python train.py --init="normal" --init_std_qkv=0.0297 --init_std_o=0.0369 --init_std_down=0.0426 --warmup_steps=88 --dataset="wikipedia_en"
Each number is 128 + 32 x the weight over its row's rms, rounded and kept within 0 to 255. Layers, rows and columns count from 0. Numbers have three digits each. The size before them is the row's rms in percent of the matrix's.

# layer 7 MLP down (transposed), 1024x256, rms 0.0427, rows 123-150, columns 96-127
092:135095096171115139102134133111166101102119181066136074169071120080121155149107151151099133164132
106:108153161085147098089102094156103097121101124133116192166088118131108131137089088072121158161129
101:060108087173203148131130086098110136164143117064104098126060168136133133134096160165053107159133
105:126132079063097158130134110098077123104095091107135156172066079113137160147131136146121086176132
112:151175162157072220115154173058139144168133132087111186130114139148142116083134131134119127128127
093:085123131128073115125113163110120178130065128037076123065132137127139168136134140141088126170114
098:136080162100087116114130147079080129145158074130180117103107164090143125085124123077089168158134
106:141135119104145087140218113163024125101159155155113178101157123109135124128092100051106140125126
100:178132157080114139140149113128176142102168132115135130157148102098096154151163166129078119148153
102:132099141075147167056149118113149158104131144102110132124135108099102120197105098140104151181154
109:156125132139154163086110115139133128114190189133099145166162179137109099135111185136079130082137
100:169062105061123097115119113133125131125102159109112093107154099165192195158176168134085081105118
097:154161115092120138094141188127109129186070132151109099154108118099144149094098139131090101137103
097:160122094153149160136088093180128162159126107174142171098138150171130163161133176099144073135141
101:127164128135110115123145196112089079077145113162193183119103186085137115155100125124142123123115
099:131141097211100137125124097112107086142064102200118131140140135117100163109141105135076136122111
101:105218093021112117116096144182129158146133088109128102152179092114121102148107132101117182129097
098:132121138120083115122131086068145083144139114106126082132100124078110115217114161081152104115129
100:178135138136096173126130146141045103145174131144116117073133096111118080106160120146153074102143
100:115139155187149159123096129109100178120154118162150111155153165140095101135115136156137076073144
096:122174166105136112070140156117142155087149087149117061138066074149099114186118156191096115119069
116:133135173058109123114087074146145074152117145129129189122122086134088174087173152140184113094111
099:128089092132078123111029171141123145113163176157156095157062153074135160149097081155142169118151
107:110098099152124111097136111117070141146155093132156134077140146087156136122131139060136119162084
093:091107097192153180170153155111070146098101108138102051078143138092150156047120129151131113173143
107:115132092109116195135113096145161151168119123110125133132135094126067092110164091126063163180116
097:097055127114106134093190111191155164053121140133116124039137061092143163151103150118091124155113
103:100097168147090080150129206122153108078158186146117141121175177123134152128160142182116107133155
# layer 7 MLP gate, 1024x256, rms 0.0428, rows 124-151, columns 96-127
099:103146103116160127152162141099120140202063185179116136119072102110139158124120146135124194124175
105:129122075119058155108183125080098141158112195093129189150106092196100121112110182087105070119192
111:172150166129119127146152197112095151114122151118072183129104177114108182081139111112176172081093
101:120144206169103127127154171090197166133169169156105136137126120136140157119190094140130136071055
096:069185125144160084070111130158102082095136154193136139095121072153124088123145113114177074048097
104:183155104159164171158113113151162139085146122127107145164166117127138115117160099164193114124087
099:112144088099150110086183143167170128117127120075067162151076099181162106100114137095097132097122
108:168076100149151093133119167084173135144118135104121138152165196178117136108133172147087171127095
094:131126095156118173104162093097146092099150122077135151164167100154177103175151197180054186121124
096:162077167075163163117071109133148166099114111150127100128124096120135166111135209125123126100101
097:118134149158133200113102148114154197151112171120112162167113044154102124083040161086133120116159
088:158109131138132154139098094124127126166114102117117089128140117129105106161156140085184142144163
095:122119185119112044165138146121113153137096103128163149145111181134072148089152081058080112135122
098:108138102115061111082149127209113138126109219190077089084070222197130172127150127113150143149166
104:086064130136153105075155133048121143157208144095151107144136099167145112103181118108133133129056
099:112110117104170115134102094080145143124073113147158181099128101144127138146152094213142097137084
100:108166089100077098129200159077058143148102075168061143132087098179159116120121169167146143094119
107:087117140132111170129142135149092177179183150124083124205117171152138142160121127147118112163136
102:175087097075116150130151126097162145086113131149102087117166121153100168161106137068130155154144
101:124133074062130133143136107133096188076088170085128104140099141162139163118173143165122150164153
105:142171097106131171109147079206145122159101141135154065144137164128140086119092128120083155129176
103:096128106144142124122076079133181172058143126121120090098183157129175135136082144070120177163123
107:164120129109127157124098105109131126087086151170153100085095067096077153090144080149130107118079
095:119158092123181079106148148169111131154129087179090130159126160084148156107136126105120112145133
101:164173157099078145067159176122139135137160180143143068165056150176117134100127104139121194114080
085:123159161143110137141143204103154147135156033134077140103065150139183148133121066110142123126142
097:082092154104111130097127164130093062104119117173131114131135190102102066165123178174160139147179
099:119090124109179131120115069095123098129094070127118121113141118115020130176116159093133209116149
# layer 7 MLP up, 1024x256, rms 0.0424, rows 124-150, columns 96-127
100:186133072114151127117153100081104149182118090154095154164107148087168121132134113121113112137095
101:104153107121036163109158129085165106138111151051100084156158192151121154170119113113137066054110
110:154160156144153087182172077093165163155123097129150158125078135150135089058160151152093060150144
109:148158146151069144136104104115131128133135133114108113088130106180142132118149071129071067186089
093:164116118115094143080128095135139152151191135128112135138182115119172104165165122103096126149186
099:121124104155180108112148121121163111169129128124089114205107138142135170133165157153119073162087
106:137136165160122116141116109154072131116072185157147112076141155077149077146092134109110129132184
103:107161147086152111170118111114151168099113072166131078132126080124132162135157191133127091086118
098:205136102154068162067110137071119081134117117108127167212177161092126127127130129102076166153131
101:146081106091067130133126126133079163137161195132076125135142159129180092124145130122114094091093
093:128140099141083106172120083124089113120172131154099086113140168183083129154123143100146124055172
092:112121104182090121183131128137112042171070096116144145180167131138151158125107096132089121120155
093:118129120151070130121131092145125123161120121123173153145118105197090090074124095156119138127178
098:129140101123185081134107127061159095115132072134169166127201129133083110070104133121116137195110
101:110165166200181137092109089123126070154108169130119106115121091161128123103128100163123194166117
099:237144112098105103084127138102134113156140173092145078156108156145102158091119167144171159170156
101:157137142139159126117174167150148152136130161107105186120169148163129210142109148168193098185103
109:150177138134081089114127128094169137118058090114150162123114126158074099094120093072053094109108
096:136115026159134172123115148104060127152098146116126095087108148156100165132137090178115119147076
094:085096113114130099128145072185142111179143118131144129113177159157148144101125151082133168084158
120:098090159110068091109060143103138092156151075141165161167156117141083207124137126178141121151153
096:151199109119136152117198131139149169155153093092147117145127154171179113120111170152140101189120
108:096104127046162117127123102165127157128128163104156129131190152189109176152138125146083125116114
095:132136164124172157112145102176216078180151146128141105133169093143112139122118148125140143153103
108:117125180164147090134078138082114115131105063148104101145183183081105068108210082093059150146179
096:060081167081128124110132131185162132121175106077145151108119108117123103114116074095123120128160
102:108062133130072123168148088116101087150144101132131187081160189102190159109151129150131041167099